Weights of a small transformer language model: RMSNorm before each block, local attention windows.
Each number is 128 + 24 x the weight over its row's rms, rounded and kept within 0 to 255. Layers, rows and columns count from 0. Numbers have three digits each. The size before them is the row's rms in percent of the matrix's.

# layer 3 MLP down (transposed), 4096x1024, rms 0.0713, rows 1786-1835, columns 832-895
106:140162083100162102146156155122144129127123146123126138103118149117092150107123098063145188154085081124125126120144169099130158092141126134138149128126134106089096115122131133118120146163142131
019:130146139113128144167135101131118118105169138170135131149146176123143111131138118104112128080127121158128135146069079099094081140137139127145126134122109149160121091157145104113194137122150111
112:155128089125119099121101185122154100099144124159121135137096146130138091178132144145125139188158147127078106159127103090176158099126123139112125159125083159187112121109136102113128135110107130
058:111099152156147105133134125134164150125132167141137120121148117145107144110152132113159135123113173122103082154126105140147115167126119118114137107136147123125096136133167113117132135083039120
052:108113133106117074122125082142150144125143133164124084100112140114128143145114138146151081167154121098115130106150143121133200188102086149134116096114129195132152102124114135155171110130136133
013:112130135114130136102159148174107155148106126122169086154146099121126105132140123172163139102107118109094142129131076139082138100109171120133136152097086107131124135120131109160163160139129137
107:117099114101116155117122141102068158126112123143159078091195147148159163125089124135090166115115113130085140174139117146103144116145142075126154109118168170112128111119134076106147154097128171
136:137150113168103109117150121132134142115136122128116165158142109121052131172136144139122134173139113123115171153125152111106085146134155132120116133121118113080140145103155113111129138120109102
127:129129126111111169137122117142111103121114124101155147163125155107115147122153162102139132122098122159124072111149132102136112093167125104100142126134105159126132109113151114099123102099100131
122:147160148144116088101132097127091138099121141111143120110179159098116093140134092086139132140176129164093099128115093119098125128137135103148117127083100108141153152162152105078147112106126125
113:149172102100086098123137104169144182128097154137070140100096061114127155097091129113142136094121095142127136154126166155091092089088101135170167099143135113140091106141100169116129164131178123
120:149134154112101140122130111120132136095129132191142112100121172156153127118109147110116096117167136117161104143181123153144119126147134107088101157107122098089147135132083139142149097078117115
099:115148129176115133133130127114135111153164151119141083122111119118141116151114095128101127144109118140141119105135162106152067125110128113110130178123121182152101142137130135104118116097124133
130:155092118112092118161060123095157119153154157163139126135115132112117092137165131148113138120163104163060121151093122103083129140168111119097127199124101121147154109099113180116096141115122183
104:123119078102064162094154160104125108120128157094102127097170120137116144187114135170117100139083133175094145119113149093168168119128096114171120133126111169137102086135089120124122131140127138
081:130142155147127104152129109161153085096129143106115072132150149132154124121139085090141152104150163140099118180156125159086134103116143090104126134172124125143119144113113117109118118109089132
128:137139146145072125103134121107144114163130142096107077115120096110128132139137144100147092141133102117062089116134163093175130139133141163093101151124143117115132098117127122107167096138114143
116:101133086121154148150135120133104176154140128149134102064120141108081100106108165087155172131117130158083096157085120132125175105145133167123112094095121146150184094118118096170085163156136136
120:140113129105087135132126106064105133136072125113147148142097133160083114121122150148113135137105151107109133112145156149094136146120142125144126134105162160147139101100158126131096108162116101
105:122121112099119158107152145140126121104165092096157128119130168115105133141132130112118130121175169108123094122193087156150161099128108116138143114172119135074145118140120148142122081153134183
110:156150159097157125126153149162110122116135135108147131116144112112115157127114108159115164159143133113108146112107173132143102182146173125139129125150104100132172097123152109110100173094128090
076:100105121103109139155128115120150139131139169107096120169118127086140119142137111137148104102151145158131139113143098167098136167134107088150097122116136177103092148125108114166119111126165143
115:119121171142137117113187135131132055179117086125098142157099087077179131126137157149104141116135116154108133096139129085175122090090128136136145151164095142107125110139132123165140139142163150
110:072114110146098167142140131120165105135137136117150101120128141118133123165177078121158125139114115107130159131099135125147131110151138179136120132161127080117096104118137123166169086132130121
027:082072141128145130142111105139133117111131100124137112137117154120106128104147104134146145141102164142139150119162155166138177150139141117126094079119130129139109110173154148152158118117145128
114:147122116124170107181112135107142136143110154117090103132127149141124166165181138091093163120116150144108103136097173074152116131119101084151146129132105158094145156089112117130148068156160155
029:165127130067180120153135136113140146156165125173109150174139143117096092107175139163124137134117140153118078153101153145151104101146121140112131101138094136115152117168124162081109127115132123
116:160110119134122111151120148141144139140131122169131108131149148116165135101127143129122122107097131123138116132130202151133122132140167089130123116116135130115128119150137117135097156098124130
121:159161128092105080129089169172121126104133147166160077160146177124113146119152096120170112168081100139120107076126176130097108116107104140107127159088141093102115168151073101109144127128170100
103:127118122084097166140080127128129103108124169118141120117113128151150119137128116138147125140125155144142099127168107108168125089118128098125160165131136110146144095188139103151139132091133158
104:112114128121122133133102128137121112134130133073098107092148147135137093105148098118135129130144093134089086137135137105147145111128100088172138144128120113136139135147185172139112121136160136
052:147102149087119128156115089032125090161131133128120079146106107153107128118109108161131099168112128131108123127071119125131148129095109145131116125103129141117099177144132166171092149139163101
100:111118121134174146128131143127139113137137136132090148128140116174096109109152130123161115141107119149127150099136135146107125128100137109091161102127112133114114133117107130135102130117125114
127:115125153159133081156134137150144122101150141145155156122120109075169164162113107154142124112201083118145076136116087146083129126099129128144084111117097091122176129116132125119080142100143151
097:111146122108089128121146128152122182201159127107138137152137100084105088143145119081123139124104154101098144126058064154175131164143105108117125101150114126165131133153111141119165135127058113
044:151109109155131117114134135103102147139139105100086141121141173135070118136138112120107125141113137095113142101156175096060121097117130123161127146144110138123139085074130151095121152100106149
030:164164138103119126119132112127132132132109153139136106091098128149087112174146103109135110160139114140112089140162094131088152125114097150176130170112147087093155091099114114159154101093134126
027:077124118136160133134147180162126173116122169087145129143122086102141143168107165153142108136138144108118163133135099116143146161139132147136106103112139070162067171056132147109140116154125155
117:137087111082121110104086118106140101082105113159110163091119078088121161141126144173130150147140103086140123107136142137146142117136146137128125162124138130167190089138115088143122158132118152
070:119097156097208110156160135109118111079124151167103114118125156132095139195138133130119148132107093146092121126129175160141149168114155124154142131136134102109132134142162113138173155123092121
034:138153090133114139097116142136136130153093118127158122107127134088157146163111148118125145117145115150128110149147082137104106137117108142112097138191131078149105129137144118147087114153082145
082:116142123148131104115156067135121149187133116174126078134160158115147107164121107131132151167113136122168114111142131133159149141097121150094128165135114146138137135157134156145135096143153096
032:159138155165121109150121084114148110107116179116119119158103146152132112100144148181140124142127099176149134112133082137133106079172117103057166107066158126114157167121155152131132118105103131
097:123145157141142101151136105122133086082147116091140162126132114104136121107132144104125097106119128161146138137139093095144187149109142104114166132117114154156183145134077128149131094156168117
104:113142151094116154120165137114133146131191147174145145169118148158073161147155105169094131144137104092121091084090095129132138137091106110159102157129098116099090099104175119069141120162132151
011:119135167140165159122142144172133093130145129129174209167142114103103118107128143109140120102114138117120091078145113140158166107141175156156143124125138103125157116095093186140097122132135115
112:135121122101073144158150097152139097128145106098154130172133143143138107118087149120122136113163125170126115135138169135104081115103134199099131088120113162134125173126131150169143142135100170
089:126144109161135146178172099132120117107143186073119136129188095131110124177098132118157100128129132091110149106118137093155156115148120105089162142093168130115108131112109126119150100163137154
113:161133129134133131111134159119154159113099113085097119128132072114139160182104129098095154146181134127150100149130148134144113125148103074119109122121142145152065146175101113172138165112077142
105:146130118154097057149134086116127151095128151125147154168138133166119114123134091135071088091108123116127091122155094087130116108104140156095141122112094132148132097157166087104170115162112096
# layer 3 MLP up, 4096x1024, rms 0.0719, rows 1787-1836, columns 832-895
019:154060112116148132139114169109126119160147101136161135137091128139119139162150108118171113096096144136106142132150110085109178131127110189134069111123072112137157141106145110113094157117114162
116:112135124098139153077109105128148135100133096145067130120103133162151134082172157124138115141141121144150140107120111135133121121133107106100116150137115159130105100128144126099145102114122102
058:092164155111085131113142129107122111130117121069129134128109146094165129128168135134109125126082131081115125099107153098145124144148143113136090176093130163138100139115096168134105123087147103
049:122155084118107172091076157136114175072110150118141165119167107130110121154114178124102100164127118107149166167126105131118102111143136115096113121160136140145134122116132102120183148131109142
013:151118175112112121083105095135078130085113152118122127096116140129143127112122117157128160152147159123154140100131092129159201168104144133116116144109133103105163162122155111140105119085155105
109:092100159158096104151107133131107123134097137107109164104094139127113144177105141151093092106150132136155113093129205130096121135133090095089126134141095079158112115127104123083099084161071150
141:136179170109151164142100133140130103163118143132148138093130179145119100078136142149108163098089161147091159194107157149154126170143133139107098090163151078144169148097145106148098125135160082
117:102071118140123107120099084112136142101165161128134107147160118149125135159086120137098150141118084124091124113147145161137127096122109133078126112138138130127163135134114126179163109134157138
114:144129140170142166125135095113086135130098098091119121110128173121064112130102121112120145131120116129151146149112142130140138128151137148120113119088137110101131146117125135140133125120156142
111:125124113118152145174075064126109140128139091183125116138143114113138103087185112123136171127141171155110161153116134160101112128140163111101093087174153095115097096113126134108163136133113171
110:117161151120113134115132126143183088119137129102146119135150130108125123082104120116155082145150147135128109081116131099137132164119121103137109156154125125124135133145157151114152168155108112
100:150183165150084160115097101139163106116154148123128121097077152127105118160094087107120109119109168148092125095096169156107114082120119119194121120188100077107165096168150105112099128121117119
139:112162151123088100144161152128147111084118129141095135131148126142090126164117140135118116111153135166144136120091096130102078143095047144090142122110172125094149137163092138118159132134159125
116:143091095115119108118155154129109105144094115132115138115102130146132141159148150133153130093136111132129137108142137139100107135086170134114142097136146124129112150125140150124123135149103149
079:147100142127081090138061133134110100140093100086123106128106139130109132107190131117174119134098119138143148125165123146120157091110146112116136133151126116141176149113112118156139131116143101
127:102147153116086128154101141141111170131159137149115102109097148171175072126138127108174148147097132135096153126142109124122148136135126120144098142123120142131121154121156108103160162103058129
122:119151167146147115138131111125138135170149153122142124101111090110158149086178140125130104152112130204113143091147130143111122139103161151159110101116162131135131107125151139127127148142143179
118:114132147116117149133158128133147085147130119155155129090126155122119113120142135153183159095174107124152119189146112155120127125131160120074151107143168130129184114106156113138103163154169112
104:165110157131136109147129157074105077123150077157148135168127144169173110127092154085145132103132107118152094119126141123144145152099144152088124119125135144150131124109101137173108124092123133
104:128159103044124128119098127148151121122117113109105130131173157150138144110146113135112127150101124155163115109114158108171135131147133127119165163148109166121128169138094169156153150113145147
079:129122118122156122117144089107133100131114112147100154137132110118121149153131052140145168147068131144132112142171109107163113160101130121135089081109071127139150132150176131157110155152108168
124:076170120148113155178130161113135127075178103134140109133097124103106105107159163157116135127159132148115098152112088154128131143128135118134143104104128128115115152132113071169139090147115138
116:118101154153101166091118117114116121101084175158105175119133115131131131103124155175149104134101098097108130139141136112100143129155089111163122131144124092102109150130137086104115154125126154
029:120117108115175159105152157133108117088133145125128155149093141134123072103064117166135148102165084093115155148109124102130079103058131163100165134140112151113131130142131095071097148131130142
119:162123128100127124142093170115111142079119111147091122107132126092163122102175134124147126137089137112126127138129136166120166114117164143092109114164143149120137130150128098099145138106093133
031:153151126139165150150125125150177162124084130105119105167135111133116111138166124132090090122121141186145127159160106109095094175160131084096125162147125132153154142121088068153129154120137118
128:139116135124093162154116094102112154105158137132108167148155094095138113125107106160120100136095131138137146139114074149123129156152121097139116113089134117126177140117156110103149134145140087
119:106162126181131155088124116143129112107144109172117149100134091146107098137097145141157125120159121128126158134108070130133143112119154120124150123127091113114140131114090120085120139129118174
110:145156082130106158146102108125105115164134131133107156128124111128114146091155127153133150148122157094136134140114124169108114150131106124110122158141160140111137150133107140135143126105131092
107:159124111112104124144150094138161109133106111158105146126129120122102140164141119117102105124096129098123162148140145167121154165116100170116110112111144174129122158129130166125137129163094104
052:104151134098101155102148172108108097116155113123167109123114141152088155129126100141145156124145133157118150093134164109130098119098114120115095167148160144173143100129113131168084136114136127
107:126141170140137110158131158121153132146093122131145150143107130135085090170101108149142108134110151108114103173101163121124142112171097128126131138118149117070111120159171130090107104133143143
112:138098152167157144159131114159126085155149080111131080142129094097159102107156123148101111171101152106123146106128133139108119158127129148086103140093128145116092120118130076118089133155116133
095:112141135097113116115158150108162148140102162135099079166135167145133129158155142113159143126115153141154186128119149108087163150112112134126115177090135105143112085132125149087104114130147132
042:119131122113178122138132119165142147139121124157097146142128083131142128103152120143115152146108117116150136166060089107168136084141167142110170100176086095095129130139070137103153153122114142
030:168090141105091084102139110119149154151120104164095107152118102174120125109129135139109112101164140057172155140065119084119184113144114118176156127118157123100125137114112138104114126113112136
026:099119138125156163097109180090114127137110109107104133112110180154140072166145091147122168126135146127140132141149135097135123144075146151124095128115147133113155138115142122115123135076114163
119:109121161148145124134149111122142096144162147159134112154086173144117108133108110133138143122045105130142106175129111144116152133156163135117129098122167134135135167114182120157124149158098099
070:116152106167102111131125097158065142159115110114086082104128153173123104154099133132142119155103112124135125120115122128167125158127114132085118144129135179111107123137129152127095134103123099
034:144127129127124157163114169102142123156169183144148126132109092116101092148123167164102113137111095102146137157159133137091085127165129128139107100125099158144107106140118141081149101139119150
082:127106109123114108153128137083097141163108101120099091074130155122156147127112130161110151150142120128086137093094133126121118080114160130151123115102140112176157142138147147087178117103137144
033:113132074131131138082133130153124116111111114149144134092131130093148119153137093133173141126072126092117141101162132109091153175138166155120149136118139136165121100159135107074132136151125101
098:139116168141135140076094142109117101119126098103155127155137131163128127124152135112168103095143159107162139146126140146124157119071091097088135130142156158132129135142188138132107113134092079
106:115118098139172151101120116202129113083150120105135152113164104133120176158131108071125123140104160113174101116153140144134097123150143174131144209127112133121124133145094125119110141099145126
012:161189176140111160133130102162114153127117149115152095123110103120143134128114099119114117148148149150107120121137098106091157158123127135144118141138148090099146111108139104141173119150105131
117:176070169065140136110110169162116136128111114099130101147155096115184120133089128138102160160163130127173150158098099157174109117120105127103109137134133120147100116124129104123092087131155133
091:099140157126128130162103099146137093148113137155141114085101116138154062156140131114168110125074117163089140147155147150124139163102120161133128119126165095114185162133112126121140117117086147
113:162130120115138133140117178128139141142105107168114126148101127141113111148103138119104161167122073143120144111147110161127142113161120101099138125124156066093135100112098156138093135146119144
107:149094134105147151148144135095118162112150182121107120112150097139097138106128162163162117076125160124151159141111143089132118096172108174113072086124149128121106150133122137161112126109113099
016:130100117119140099122141133086099146142130116101086124109137127132096138123115155161079116116067100103119109121126143101131136069110122127121150124136134131163125125142121157143117113115114158